Weights of a small GPT-style language model, trained from scratch on English Wikipedia: width 512, rotary positions.
Each number is 500 + 50 x the weight over its row's rms, rounded and kept within 0 to 999. Layers, rows and columns count from 0. Numbers have three digits each. The size before them is the row's rms in percent of the matrix's.

# up: layer 8 MLP up, 1344x512, rms 0.0308, rows 481-515, columns 256-383
# down: layer 8 MLP down (transposed), 1344x512, rms 0.0273, rows 481-515, columns 256-383
# gate: layer 8 MLP gate, 1344x512, rms 0.0291, rows 482-516, columns 256-383
up481 094:516483542500423498394500545395545492551380476534472417538510487451463315491472532453516482513525514528495544464491473527428545590453546413413607490492537549546425501479515391482420489585553506487472539486429559574508498433455530470540421507518441501471575462514420500509375456411520410577598491558538487597524572463560498523517574541503515493439538495532603465500437416364541506449531
down481 093:449463502455506423565518473625464541456508502448506638467523561526472570466428537485599524499505518437527497512508587438572486450497488541564449511581483505412577523567552551446502518520511473539551555437482491410482454515493431548546588433581598581543445483442542453488576515545430629441437504462503471447483445544441596488422436475588509507387481500497549536510546526529451514532492
gate482 104:538444495559496447503486591615550484494490454467436497522541574527522497510468543475447539457417514582665454562525577462516496483490530533523501545496510555433454369468511499579426519447462468482517373568492547524460448446432458484525493425510442477491451530522539513493546501520571447532524428519565453556476581455504431524538509493462446611429455536519507494402452468427513594479513
up482 100:558516527475491390484491494459510484492578548497462427406519541556487562594505554485444464478519512472382515517484476418533499455498608423445468483463506480451496532460445421453536489496504585572426552545438488458531544505597503479478547550513590502407419546547487561505523441546530554526535441595434417547587489437541507410471492488524418399515572468505426461542426483538384557484538
down482 101:446564493487551509495494545502467455457463530528491454451532442492536509419491523497477400508533487563436481570523432578473528524493486487516572519483533557445516528530539525487472509461514519546405481573551438449452495463469479488588500393533479465577530417457434494470510565485471481457392399520511500550458550553621555508619485557561533461455391509494501496389498472478527551537503
gate483 090:446395430435535510519509451510448525573446482573542468516426469473402445441435473420490376479492480540560587501415425461541454461505480640546548487427418471429432569477463484522479473488424541500498568394560511469562455529496542592542508526497540431555483515549555434464480518535413460475494539529488538515511445475529444455461432471528529518425526487396495460543439456506463547510523
up483 096:529527571575613509515463521468520584519473477546520559447558500475530544465550452566486487549490478537423435493476514424418552449481412440591490437503523491505523401526566485462434565471553464545512405578493431480386508473472565440457548484571492520470426486577456538458620511445518593473433463495524497462530509564470513476533577524450435625476472574648456501515557526528476474435465
down483 091:466361452516469445389513428587461550483462503519431432517518422427453402478552486408461488463475496571523569502427384409490471568489467561526540544430448476475439553406511512471501501493462539472419524365498513531572476447520522574498474530519508421578510581584537446536501518462472500472524482560495529494420517453497447485459384520491464508458517513533525534602428461485484473493432
gate484 104:527436409465506406574512501483564582535502553464525473480460541507532338508553524490519518477442569526555391473424456428507426561472619515485484475414583476461515519533505533422532535524486405550519453383509479538415537478474547471520536452507422493475534537501519439448556397491514537523465501465549494546526447484473520494549522595491462476569473442539502440505554430482400476430500
up484 099:449523427539577532458516504584521403456515461545519441399542499549487466498613551535549559536529577538516487516531461464537492490445397469511506500479522446397414491504480530459471504548501466422434588532535486456481481573516494540489564504502480485492572476536560482467507498494544509450520557506607446540453487441522648478570554623439446433465520410483588508452610503481471502471411
down484 103:468495506539461555595425419503503439431490410543418487489490529506517556455435467409455517440423470496490511465560526485511459514484537495459521544523485574514509558482499470460403656443530520626507481525502591448558513472482462466439486478557561412513542449543483483475455579497421499453474440530520495483435541492457406536470455377534584487430463492511469465589488448549487504510503
gate485 106:450452482418555508357512413475506529545586605455539497438588543523417556408585490449524481548523431477558424535526556477489445476455498537501541524473490504499477451597511452612569575602536484576508446470410446522507490498489501445482498494552595503533591433406526479539392479569409530513507473529425474405535454478473518568437459490538481469500513505441533476551460467530584572475471
up485 108:486523438407576458528417471481474487430452484487528479523461414575487484481542454471456527429524393535592512544398458522497484560342536477439449523511567528566411496496619575489529490571453498554612536534484432582536484524456554540471434479438416512474554471426535485471462378518501504571522479493563583574485527523496594523583586490496433488582527506452460484384518495450492486494401
down485 110:484545441561471495487497482504576528533507457470518472504453548458444430467529454456508505544382534548501566447501542499423486466506508636500608485421503566492500532534471474496523501443550523461568468485527519492507522489538447521547508547455531462483478533507501473427467491462494519527524573506448475538519561483581506520576525446495456509498539510430475397563453558547571608424488
gate486 100:466513502569547431482495592519514476483536641484573519468430489443477544412490545522504486463420485507533517509474574544500428548550455556466525434472494561494492570503454511518408491502516409584580357562554436464524492585500469487558516503552488462540457438486483517474469491540536500489546487539492574390466414571514497427466555551483429434526644545529494579510578508558473511514545
up486 100:556488394476542582510425442448467487479488466522524549507509508566566568494476561510586470473557549537474546551450455554416573489509443398457551469495479521544503444467496482442597559564546523466455453620423537520496517411646511533529400431470513560579561499476504514414576378497504425606511502483478546504492480518522537449535399418546482467543488462488529498492525464426443455490503
down486 100:429552555538436473477528465454477455443540571576539488494521539548454528497413553535430621538496455494463531517485424502553453540513554586417533522474526500536528521508560478479545552496521492540518471467451499461515560545473423468523449450537477438523527540504505528491482469497504437462601543500539474503551536422491496424424471467463484510581554501565412526522524467559466491436451
gate487 098:506500413450468516570509485494536521661507473496536513454428469541474554486479484462571507413368545500572536620460526495527466499569537581483599524397521536475415446423521525514498526535358480517515548511457487499593515510521572472412498441520440517580470487398495473471448503517495420554646508459519506490533449566586542507432469459520450472398553529423516487555553457459535529470601
up487 095:490555490607435511506564464458460462354495556496481558566569406536515485603488551598519525452530591389478455481561513436488464488370469576479473465616467460416500492578485533429528438473501532508427422463533415516504498489468489498535523614509504474530488470571517483541510463433499523503478489520508537523481527515565451429520500425471571441601426446596556519522413482465462560515478
down487 094:428422544446466539478542530510508544590468573481575435488392461500494529460504423476482518430467524517511514459525497547531481523581546552533442501418549485507392504453544453596430486570462434542547498499452494554564486480539533547512518494520446552452520493449522502437452546474594386536560503486496508507515429526587514613497545571547518516460492569410553474478608467538559505479510
gate488 101:424497535438494510507493575511455528526520550494449436536562535391517532430459501474475526517404569549511490514458471474493513481495487554564512566459458546478422493429517522549474619542513476457474579447632568582529490491459490436540508517494469546481524434469478505378428529466494475492591469588467498559426550577479445523531463505451515410433460480494428550379535428509626609479595
up488 094:564536492508454535459477534524470550533526518518542509422545532513472558513559559386619442519553581514510494520419463506425473454495574431537530455492491495452448594556465518413513516503507464468568551411447485555451467473549548467567543469570469539543466482470480511436540519532451548515591501521479565594497465583409461517494484418506435476499489487473473627401512543565561502556522
down488 099:538507511566572451525494511414472540525546474532488565509503511569440514539477483495558575452570478624558496446525489551528525536410425525480404524514552477509493473553450431441597506520543504481510498559527514447544567434442480468482548533503526344484354517559539498592445482477517511435556473497494498471623496314633479516404501466493467465518556536537572460622480546501453441471448
gate489 104:487375453495539463560463526513472523439477527511529519520581487578483476480419495410480413513447487526511465547469478437391422485504530505529504539452408480498612415441463455469572462555504493516465545498430473473438501480483419590451525488569495559546464495372651445520470412514461553501520531554473429612523457501475498501438564435482625539433487498583465476431459492506537548534454
up489 103:444511448521538449607406555509494523486447486402516521477505491473547431555479426533494548417526532472410499511500538429454509454496477531526481527427438463522405542416478531617528586570484496487466534529454548520402627501420426560538507538498504492586492557512526518439518430568483523543526603452522546523466413515451572493591509446479540448522537471442436515462497491525455464565457
down489 105:576512466528418490429518424500521475559521503506467465436527464526520398464448486469526499437572417529439544479519527504592511558493483516482435506504514599394528474461425558547451500465442440496507489551546551657494454535515530547429454569522437450542431511503499550633517656502527489547482419514498526427458381519545503531546511560571357510501493460488602478532457581478406460454510
gate490 104:569510472542487475560509404430449471424492469515506505450469546589480499532450549495498572543562460489505426513446570522607553526422426548543523437418539446488471515409460579512533488592599472555487473489580577566496547501501529522519535522530600411539500433529387505533514433497491564392466430464427529485438423585450503574578572556470507470519543466485493461483431542497519499514529
up490 097:463462532521501433550574470442471471496465540488505430520496422473587466480449508572414420474485384517428516547552492474516526434455448536533651494509424594508441443470496624482474521588424514465522471511431529567483463557454581588481490549488470425502522405377440455540482460501472469510492531409452536522505516574454453421537505507486554449464369469430459534508493522500502397423560
down490 100:564559405503536580443524488433518577537434520463490524487569557530565521481471435421604616521522565627579517446460511490475510570493506442542354543545516424502481589504502396531453484421518483594556475504517498426459623506468403427469520463470481550506542569623627471523509470544572606407438461543461531521457495479497467535354422457487497529478637487399508488521406477545464547436519
gate491 094:489522409493530547473418518569483448603443537539486455497554452495449572472488344468411436518470517620581461455487493436522377522557479525492508473448452520467432486500491502558396494482448482508551472542545388510525544425483524396488533461509401512504511512549567443486566511467517482490587409504559477571484478506553487445479471549388439526483611527497474401524535473554453432479508
up491 098:483487542606492454503525513506465613455587452544507523467509491585490507460451629501577600608536433454515506463472572509502483546499571535536553499548614441611527472505465518486538508601575501580436484508517482399516453574541464504492469499537571602421519481473366530541470554526427485469470525458459436422472518470472491558503519435580552474529472510495457528528486595521486577464594
down491 094:445487401490527539392486516508468535578480547448510375481494401507482582445475479474497468499458454480531493509471471449572451459441483492458511508526485507500547456473482535452467500481426509462521478530514395475568615454484510455474468513481439482514593524457539377472576523495541509551605468553615441484506543471560492446416557548431506508471590461521463428521471487501455488460548
gate492 093:558468459451486464480445485402575547462551555493427494503493573513522433477478556439567429483477551502523472497457462519535467446487512480478583509536567410460526448512444456563486493519465465503477414507455551498503489444560520520537478452544470413479544434521420541538564619478468471521544565542529516552553522536455487481449587459542503538459519539516507432490521524508591421541472
up492 093:480477472534424539427428512462570509457488491465482436509429513424556419442557503497578458496461583492579478499420336419499471515539493432411516480623521450471478489485489551467502431461466517488523469542484466520406496489559560497544482514567494343464527497511474461556579661507443474442476526547527463517540500477504491522466485500458503510413455422555515470533494472450595399614410
down492 094:504402495546538572441528501517485546485475498514481416564413435533498568534548385553431487489475507481507458415517438541496517507545563457527507482519495501560496569451473513453512522491567577461536633461508507539485512557496489478464526530454480486543528545441563460415428485524574407478527429375513363539514519507508566589526438555462580527518401450514487496527508533494441505498501
gate493 096:492435482586509454461553499446516468539584505525370497625480506476563534515487533505458470435497456509430425577495564495495404599456524512491528476527536525487513487427418487538500446493506572476533481503497563435527561521534423504548540559508459398451477466505392383565467443541526399450485602546526525470534484564451539506511522505425520525483464519519424427509470498473426383406490
up493 098:443476534453500473563530508525446521536482555427546485384522528540473453488482520563433500541517533502546491493516500422478649455560466467603395495432392469474523519518508553430481535518509453483465543471507481502516441396524537447468460442522565548469524602533575589473510476470407544567503487526437452388481532468533451498456563491448540496469536563496588485454522512506421535524445
down493 098:409457466503470464429500552427498398540567578514452486536484466449598491459511444506460423460415458530447525519600529532516502499386472451521559560488507506543508475480438451434458497449445455443501418601451514561539591499507522510562490569613434497462490488557466390581447415512504521473533584503392474397511519544489513561581569458550521433467502547566455529511470531531459523478487
gate494 098:540579579501444475467478461448463515479487465516494551503513588517481543599528392534511575504359604540520367435533428395407453397515375520574501465579487539464508473484512429504550471430521572509502548452478437556514420488528486537452497484494460511465455479556399462461515421493619496474496483525458474505539399449456524457496506379544555475567502584485468484537462486546530558481493
up494 094:459524451546490534516520530428519440515508484602471536547515523533422636572443501564483433533443490490439639454510446401580518464434536553521530453509459481535520507414507474568465551535523461607477428474435498401541446493567518487522537533489585596433535466497457437447475541488475483417539534507488501498488496442471427491446487441438493471411529527541441560526463546541545525489542
down494 096:557562521481457525431543497472539572456482534455469595501545523501463496440439525461514606507475426574517429500464510450414502560578529447548507401439529485556511567560505496532518535386553497435494538503471473596485530558531505476501459526555478513366396467573485395487549492553551522462406564472438544473555467545426546514556372477560495498506478470482492492514450522442516511436525
gate495 091:508503533571467464476470534413556546497457548512509486471477458419537535499518502563438492549516596568499407419490554570470440528512572492605458584489585473553534538428425488488440573547526481504492527533506427503421410476420441439544528441466572530554470471494525506404484548504515527556498522591481521437431404517463528604450480450585326546454602535536443479394499474514592465537440
up495 091:527496524487426575487431578428594396575478583514539502456478480534603453508512530467471542451444583508473446470490445424533476587476497451567511543421570453553454450394448546446408464461582582444380527465485441550470586519492535517468502531497512568554515413546536511441490477526454497597424447547547588482514445541449467614477557464447483453458512426446581469478514502479520433572528
down495 094:474428481374540497482500523604444419538506404591487568532525506503520450545485468459491436492522514514516494491596412460527517426494376480390482456527394475424516464528602434518524426531506524503622544468442432409589578467613552552484507548498470498417479527503501530546546482533446509578521447563476442588524504597435540426576459466427568445551518524500541522551490460500427506499497
gate496 094:472453525561534387550491512530478418560533482498467513504441537463504545531482541484466471478392532490650526542509435522665473478438524473573623466545464451574505470438520497577494531483514445596561486491530461473514446546534443512520509455503560539465390551509535510400527546509568512529550552561504375599429458500472547531469638452554471544509587520500574497556510540533446606506522
up496 095:544531522552498533598495553549488524541401470471470510534493491570474549518470450496543517475522532512600447513515451522542524542463575511545527453503506493504448491457413457550505502541427523550482482501573488477576525535434418520547471468511508463454454571466547513499517476583591399472547535527598379516431479469575559495490470529465526572503522542546501567478464438492489410508488
down496 094:559566480452465572443564548554492526475441597476526470463438474482526469471542464457465504423523534480481557502697479517493454480506535467561512463456513587406447518531426516534458439569358559497428481529473451484513588554468519505392495543457530504471547526535565541568529533547395518554462426523440552481543484477543524556544414551355442568555460467446493510445537414422510420518548
gate497 096:518463576535547489558479527511503526475542395548506513504438393477578507496545492577447490468457464490535470481533500493489501519509407530474446500540571424446519472587438559549591730533486484667495465543467499472493501515504529514492548524494523495414533467521443446507551571572524531504456549450594459628476499547451559391572523428476472540530543523488448518601528609446544441455544
up497 109:490484519623430499584546594542467503515515482553457554434487410527544566503504509584430475467454431441571503477509496530413475455533492464538449572455563492569473468528391590560494684598542394564493431527488545455439542559513529504546511576556513498449470532529422479515587561541536435443450603487572502578387515600506439498499546458487508469498513458495496522525565577469558508476548
down497 103:516525439513441563446380474570563494566458585381474511518607493488505505547488545524506458439461494541479489530508553594503489554492482539539519459503427569553451512410528460442409417446463518477420550452459535431489522505531509477537500514588480502478565513468506437491476538523474506611500445501489501543463569505500436587471467503439567477427492508499572533574515475519521493537403
gate498 104:566551460485455522620519501457472556484432534519525520465546451556509531520525436525509517569541460480452541488431475519508537437365436504445487584568512476500518536497570467520484427486499481592525412482467562534419469524434453477431458568539408395494454455427419452531465522505506596445569431505459521432536588484413570403541578491448539486529463484464484415545454444502437444479472
up498 103:498507552510496462453536429522498549518481500524602448462509430437542425499559508510518418547473533453525565517486473521487507474544520529509534449458557452479472487531499569459496508584554580467375425451576429518497561399557463497600437576511513520380528471440511587501526436469543491468478579509525503520463400573427392513366511497497508487508474540467478535383512450555477465477466
down498 107:482429498476435557551453522542438514493524431516561478550450561521474469564556531514426436473509529517502505477591451399449443381507529461476538535476518499491514427497570508483464451582498510539422444479483396491505468436594523512480577519488559484415618518466580579564459496494462524577501479410592547486533520557483512537594408478567484490480479487526511556575490462558512499529581
gate499 104:487528435513489532473483480436504507461518412478493535541547533531513443498537499514501445566471467503537456494531463362499581451541552538433528466451501455512595495450565505572497436516575532485508493552489588400421439521499497432450483524427503468450408540551478538455469495470433434527475519581505402513540445499500567502505520429513542507431487540557464420472485539634570530456531
up499 106:541442609504557593487465527409519469571494531642452553405454455556457538530531507503456472535371475528568487560476510500450463506578461559543540445497401587609516458405489411519394588507567552563576449508445448526531436507457446520473536525477523574443474456471506441494526484499530479479518477551501460506449399493549420504471455455472409416458468538531492489564576505454618529487542
down499 085:484552532548516485480483481491494530572547539473475564498510500479490510508485532451511521537456433459479542544458509394443487504525511482560519470452499464505463486565512486477489490499523444550447506454437538492436563492487517469444502520513601560568497479513501499458424434459566523494445627505491531475511525521478468514576511511503599540502467497455401508518491534522489536370490
gate500 092:347530590525496462578546506484486457404440470546438487394543522462466488479492572495539564558471379631495493494572580462486522497449458478527517518450411526573491460471457445587559550571529466487497595593533439468546552488484518513539570491537547486525489594480481512485501539576553570469519528483454461538519491462428522467533541525389476558567449527505391549529493562505555485494498
up500 094:475559532395499442515493540519479536454451561540451598379363565463542566437520597510522597610515490521507481510480535550480507497506413452586519485516523501476505379526585473552525494469603471437565521469526529493509453520549491489460489483470519581431467467492451587521509487559498485479474450542474424473473446458451549465503481495562485573593518531479520502489584525500534540448482
down500 094:410584503428524487419444479479538505564549505472440460484486593471450515489567510523432526410560505444563535449451387484426459547471447497467521557464566405524487533595490518489474423388427581488447538415449489491510516475543519484443476484483418526535471494437555544500438437462497422545441506385548441494463626575523509567550544577449458489484481494446554439437441403457505437558490
gate501 102:497472479521459536614530610489468508554455565568468494406468488509526536509450509603484461558537501485515533478534352571427517500395528539559483483471458568544489441444579528587466545549524525467518491468520457528536486470491545580467580509462450545465484444516544539433533451507570574426564506501542425513500510460439495429548521433509612571577486581451586538558568521472636466448502
up501 101:495444436563493476447500501547458520540440554510490509447401519484504424543520484510453587534533519431559432533582509425520512433527510381568370479481555499618490604413515481404468505473499536497535527461496446530518523471566540418506586490518492513478506546570476614470494488453504582482483555456573528417401528553453515466563511435433514528485512441432450551437487509493488577527483
down501 100:523530509432539455512537449482526430426538508415527551508531461431505450608495546472432382452451463563558437540492580444490556504625491539529564550573431482458500408499563447470529492522440467540541498586474544433539470491500464478587498532490523476533459553454457508514532550375531477517473563537527493389471489540580474501536521486439425480548500518497483465450382473405536496559475
gate502 106:509466436509423509574474556524524528522473408516468547523533400551479477562438578593411363644547491515524409523478548433436423551505520514503461488510520512569558510516596491545455506452522491498464543456508559493485615477505496434479556514495463487507426524499545507492526554484527467478534565515427520471498481530554509393560534449568471529580582517431460511467591510434495551461471
up502 107:465487558537537479416573485457533508455465418556530548510426598477461491413471465569431534415434520529479545451491483490517495531613470511484521540420513505568589499582508502432480512506559462448562545408412472465474433448505453550482465447512565505575412548558570520491652519555448508450465469602450521508482563435443469573491574432499508473479569469516534545502554466456577461548422
down502 106:549459440566551510499500471510455541525515553572533543470493532528461534511485610504531457506561428451374402477400474550573489521541525472472496513545464462545485508417566485495425469505554573517542512487523522543458587513415464439524496522434588536552469463479439485490458455569538554459525561530462487525473588550587494461482501455532523541567492469454457456460472564557405531518536
gate503 098:507567552587470482465497556454556464487490514431477441501453470484512469518473461466443495502527557514482490474543444500470555472422545587552469460487407488544541490456515465485476545408561512541425550548577508515519582491439572537499521568482542514547500479543422490463458578529443574552488576484455475481414480484441450546497517480538464583602550496409476511465427457433506459524470
up503 088:552483389511467494507481478554563412570523498445504544472500499454566404551452478475404480526515504583564621512549500481509496475413534465448478429436456500467541513584491560534476493522468507579464452546552556431567592447491558417502555482551454463560481496545484468458456453542464428479582519538550441484513603495482534447547540608535478466490542453543513516549599492577393516477526
down503 092:448508583522445491521520458409491590504513524506421486496495536449478559417584463428566480537484450541423387492510539563466516548556593589548497473567600581526449459486541500542523535515478503458433563489433498487460452468486452543542564428534529464493484416529473514471539507543489481547473532488486541452535523428508541555463450496519529514533515532467495391456481499497589408520527
gate504 094:503487485539612579531450517447508531562520474413510494498424586564443442392516469405484560506547572469507559494498532464582529487394496496523487538459520508503484606504453488504509534541471515504521525521491534548485455510449520496592447508592585522537498548436507416412447505564450523511527498455470549509532480575456420493569504536552485516507487472469572498550430481520454431456478
up504 096:517512518541461518404540530486484589498517573405474497456515489534490534400437471451554458496577516455558539542425634439553565449509574468494604575544532545483549553493498491432451425546523511520511453457456474509523532457469496437521527549568622505551468430494474449533555580469541414477509580516448464521496444545470428504453518497486511456446515492431527493559513421467441474554578
down504 097:498490456453386443432497492526457567494470499594465534444587487442514411494490460538493516479439491518504488463526518480509482513565457545482548439563527462512453558479549431504482576455415439423504529374583504521510447547484527606465489486361550473429486488537526482536579519449471490457490612502408445484534528499470429459513522420509558462450516398563534467534543531407494503511538
gate505 100:539586493577570534455438512498462581544466506585409501463576426464487394578447609580483507510552575484531478461476422502543548479545489603533462495555486480512458434460489478536515493484553488485519517415567511507580423512432456437508512428452507530527628537479533518494566488492517503434449444516444531406473505429443440537464448499480484473460584537570484537451470487618532578512508
up505 099:525482472491477453428558412571440430510534449527501561481507453473369510518470479467639519537467372477550519606494503478535515526481540403445536417583511555472505485534466433461524578517521472531516452543570485500461466538504452557601491423502460505556465554515486536512521534393537503559538533559443436506607475418493535520532507516600481539483475563480393550455498553581517510487521
down505 101:525514490449472541545520456397519573405488490500480684537469470509440409552489450535480471478449472544552495502523478500511447489474435533412527526508533431553556520574488408480590488468456456552483482490495504518607462533444480424487507460477556552501608540487586544522455468429504445544425520551482566517502590578441421567462478372537451451540472575515507537459496523567538501497475
gate506 093:502568507462666497458409360502361532492400412458397498507550465530443433476585451545571574566511491533495624511537496542581439472524464549471496556533476447432511481467500519440540565516471476488470466477502443510508479523555477453517479490567475490520592536557488369425506518555472518480584426434517555392549560525445477454479477462535484521477407496536442477533504611501516514448526
up506 093:515536513495631557498501408588410550440443475406519416587566466508476432516551509436533530526536479560481524507539442584559470449491540503494538524500474400413466505512546563462501462434442565452558546461556528480548491581523476501548479512470444495600553512498533392551411572522497531575551529438502587491481565470465448453550444529498444404534434482592495495431480466551413518512524
down506 093:529540498564436515499516596509609459538515578608549367476469509504550559561487560567441473498489568464480419556507515475434566544480567491495474555510618602496513504548461503612412421456445500409510489392539527482474512448502586593479503511475442543582475525510547555612462536434484552494458521531551450556471500484486520597496525508446433486604541469476536497384530449443477480550534
gate507 099:463546570530453525467514480370479465463574498514565441507510489496462562437554535483437538486497541482413535482430513512421531551558455521547554527553488560605373512504486559523490550476436581602510517544449484505497419582604509421438425430523460437583539512514427432457488624514497613449500500564534559423454510475525473508458577485438538474531535506503517478591372548541501434458489
up507 103:566482443459611516509521517588505577508468472543509528559489568523585511524513522487630484460481492591574542553496598518484513558462450702534478518501445580481412457592488489577517532534470418479502432569467425494526509523471524534465510476521562518474559500552509607472533524626477481503617500400445486475557476454464514401565398482542500490456499601471498508450501518535449499570526
down507 100:535418558587473459515503443433437434482491513520461508470526478547517541425533493491439445432529497503478585466457519581504468399445467535540614491490509584597533573507450537450557572526424538521486572459399500463472475479524416456461464557492489365523431542500454430498479625423430485435551503541476465555516614482524512537433611498482530485551462395518486557521353527557547489554588
gate508 103:465499406509494516477523520509580525467482415507455425474516496431574493463484495531505570482575487491439538561527521440502661495531466489501574579477414512483525539465506582538464409493462440448473480420485431521468534493471452460507476497476488527524526503561558553453491457568491471553475553491480505484414502415562489442527472403553486560570444458531479493498522475586480419442550
up508 097:470571445522464508655457511497462428521501498513588491465534510500539534592526478463440399508497551497468540532475518577408413499417530502495417458466428448467570559574538506473540484402470520595472534500597480487493544409532557453465500557445452428503442568481561426474561415506550571490511500530482534483534545581484334494502493436436556479479500510454481512534423450540422554482503
down508 103:489452514407584535416403505452516497618447543576523415483486575529548453415429511545556518482433360557483492524515496542418488509527493497508499450429598507561482514424444468525479511498506536430568531478429550554406462598444463536477491447513606538494499526496544514503483483489470482463486597466575557506514534459391602485525514531496396526574468519510527518446475546514514506473480
gate509 108:579532447498547453415486424360516545524530590493546468552559532488450456417476488415478521501479515502562515501433480442533445451467485461572479552418490521426503601410550489547442412477542497482574499565516568496528502532525610504529502532482566501467554478487515454472447495477496481506456489512483522508536453605465446521506502547551526543493371435456469443440477608478505463533432
up509 099:517495535567457475441487465467484486475402505562527427492574548370439470468540504511484468452553537501375519441468487446522435495516508529552572583464504570482544496448503507447428545589512500460498402438608516502420442468404469484506537522568520400535496526492541381570558520444451518506560560544471487417576413448436437411488448479475496483418527511524542540473548553470560475529551
down509 104:513444480420542536531484583629433447479497479416505462505542472484515501353465512498446500503529483604520465567567562453546561482572524539390422531577406444522391487487538493500517484571425532488508442515518458499598430429421515452496544511489475519535526529524612519552446503549501470526512460455531487548381608614589534620555526461435572510556559481542479491380445405512486489520537
gate510 099:514590457450494465528557521416548653486530401479538376474486483497531576516486506470512573522512424565469484451455497509562541472498409477464551475496462416521563507538501482434581494488570562630427415560511512531480429406480435515557488446552515517517494471519465558521581542527528534479446439502465504414450466445488490393522511434441583444533498550560464430530551459465505437444459
up510 098:498475505530552487434424502542500495508402580575441514442495507582471543562485547543507487569595421466581485615488469563497477493452451473481602505617486518558452491487518534527566500548512520450497460507480482493425516523491508505573499525479454555490461538472504489535465460648499415529538532477462493574517417569509538481550640426468499559570552477571487464378486521554541532525460
down510 102:521523484517507461508458492452400500540557390526500492569519428529479538590512483578465483424505533453459449514538511570512468476434413572488512530499495510438490537504445478488478566534494506476544593541475475529576498489498396469521491525569410450571467461520536434506453501440507523492318500520460512493558416542579484476559547499491495532524449497552482428472396564483481516491489
gate511 106:604419357475528457450505512414447507495495486509512484439520498541475485536592492485593543451551488588501523483559525397539468476463454475448566599466512445486608507445485550475467444483556495534468503513512459511520470522622541500554537586574519478447554605551483478477448517497463573549487431440351456411601576548420610485527488562518546475433415516586431514404389520527452538509471
up511 105:505575470442497574558524539528555585430455483410510388414524500446387469552442585500486509484505523559407453504515490463480561452504440475566407498497490475531517554382567512491426519519465456461465517540570534562550508602449558444483447590573524512482539443476451459509518542448378562454485454462464562466501605520546556536457506596541530498373536543529462553547572386549472452489553
down511 106:447460444507551455483544520508531442486516432511524463572396474495480556536465428430475572488576536446506491540494567515525564430474509488493458531505495496452477522581454520474455492518534489472443474503435380457449560413421381561477479384492484378477508426464553476480476462563529421466543409463529557536485533460571458541555532444404552575466472565389569479576480551469469536519410
gate512 100:489533563555536462484529641440552497552623464438497446506548537461476563497469501449458525490488483539494476444549527443546509449465510580529526496458435607511473593466441513551565484500584522494519452568552497457385484525431490483459457517538537483612565500453540471464490474516449535512513534559537449489470479490525394509503555510486546538442522473437566504501523507511513479565549
up512 112:506513537554492503520458483537542540572539526574566453518363520502506475575503490488447475461457496574564493529496582463475464542464436431524551587457533479424479424601497476509582477455366528489480465495379395405520552418455440503429559556573510499463444534500578498548457453523557555581553525586389493499526481529511483526494460464473415496539549584441466402561466421497482555439512
down512 103:424515578499523503450579537558572555530548579495543580407447599488525524586469472489457415461458482450510498518544509533492467469478494472628513517455486581496481527555467539575626556451458538480483461465434517488442490574548477483560426577504511572639445498540495473558525540489552578494457565658450462476476471626496441439512501531547389539474582556393503540492451431478552630568503
gate513 109:387467429490435453594528574437619457621500434571481547615542482503484479494522500548464428476459528480576528628576475391475535520428509494550485508521501491540572450452470493605566531540516571590408482544571462528495569561536590491479485548471431505477443445434450503494427531428489476490492510562511420514484514470479490577555484513525564569534527498506465489505571494454522462497529
up513 106:551523419492509464592566405509583433520512556481480469523483446486524514564541418497480448518545577524509462518402495532491436516470542575483507455505481473456532574455562530468464538542484558558418469504534511493518571526433541583475456480459479425488549372548474475536568477476442534537565499465521522483483495631496374531561445593528487513435482468512515474530491499494336474469438
down513 109:572515526481495494531551503504434598452407501537538530525546640517573527582485577429417379529511449583485459508552623416545589553552454527549452544489512529455535422440522467517472554451525416466472459516506457477432549605451461478610495490528514377459468556541498489505458459421445492492476509530458505583451517492458562385395502523477502529407438478506469480474526525496568532475483
gate514 107:540438451494505536457563358378543509527506530444481547541536518590536515500498537512429538557449549563574540402461445473529537504399525603570467475554419443369462490515539472479439539551456526555490565476524529483511522393502479534494491429445471431479494532427582471435503490478419486542647448484484404463529561549575395493535453514430533422554527532529541414434530476470510582464472
up514 099:495470549476525462483542496483492450520593538429444535476545502543461471481465497408478495488445517431484603434450553383529538479485484514524593487443529474508459465465446414408467474549511590431583532499484496515515491513534466528467540460576405438571513447491478526506532589491419556475486502412428463459534550498562464501497441523465518475481513572425547473464496595426531451543524
down514 103:516661479494484509546418426531430579444449530556499509546406515448557559572554495554514576475573423570437390521551487493516493500592495494474482521522486568506574494530475462551419499545553472530469480543555476536509479504523482434493467514521523497529466492510552553521532482466616541508487550543626489509515562560456486593488549423469488511462539516437476463533442535538536506438499
gate515 099:526585428489494482465604534445520450501495494499454469399467469551477442552575514478467477446485603503559511516463533430494480472509506536545413497440527572509517545446463471463475445541532499523558414545538443485420442487466565551483499578482492583519464465547528410404501472527425602504481449521440462514519541528460479519481525537531431492409537560560375439446366551562513530559496
up515 094:423539561522448454568452492530495491507444488466535476595511545514544428475509553558474420499532499588430569441511517374433482481459523499437519379494416474531544452509463494609603535430456541572415533539472551528484456576481418464495465474457471523518492465467399514523533526556474507492448514421434487534504479479493553449504511515456512469537394496470397479607569468455470423460427
down515 095:569403495419586537430446567553519560555514527479542400462471419466498472474584506418470531526533465465551499589448407560480519532580555496553463593502488501504541554479469504489430419510468472494585471482485503479564503548624527557491485479503531473537514495533589397604456503541502509370515522534567526529457508560469472418495450531560504514401627497556434439430487482535497478450511
gate516 064:439497512536535517572496523460565502506464467614376470492534473513468532485472467504505475520437528481493518453493566433484463461532481494535591561457550524559497496558463526498495669593495417486402457496464513488468433439426471489466497478571520492580454511501457475419525481503572517474480508498483431460524556505445511475431583437472510641497542586448475434518493475498538478467508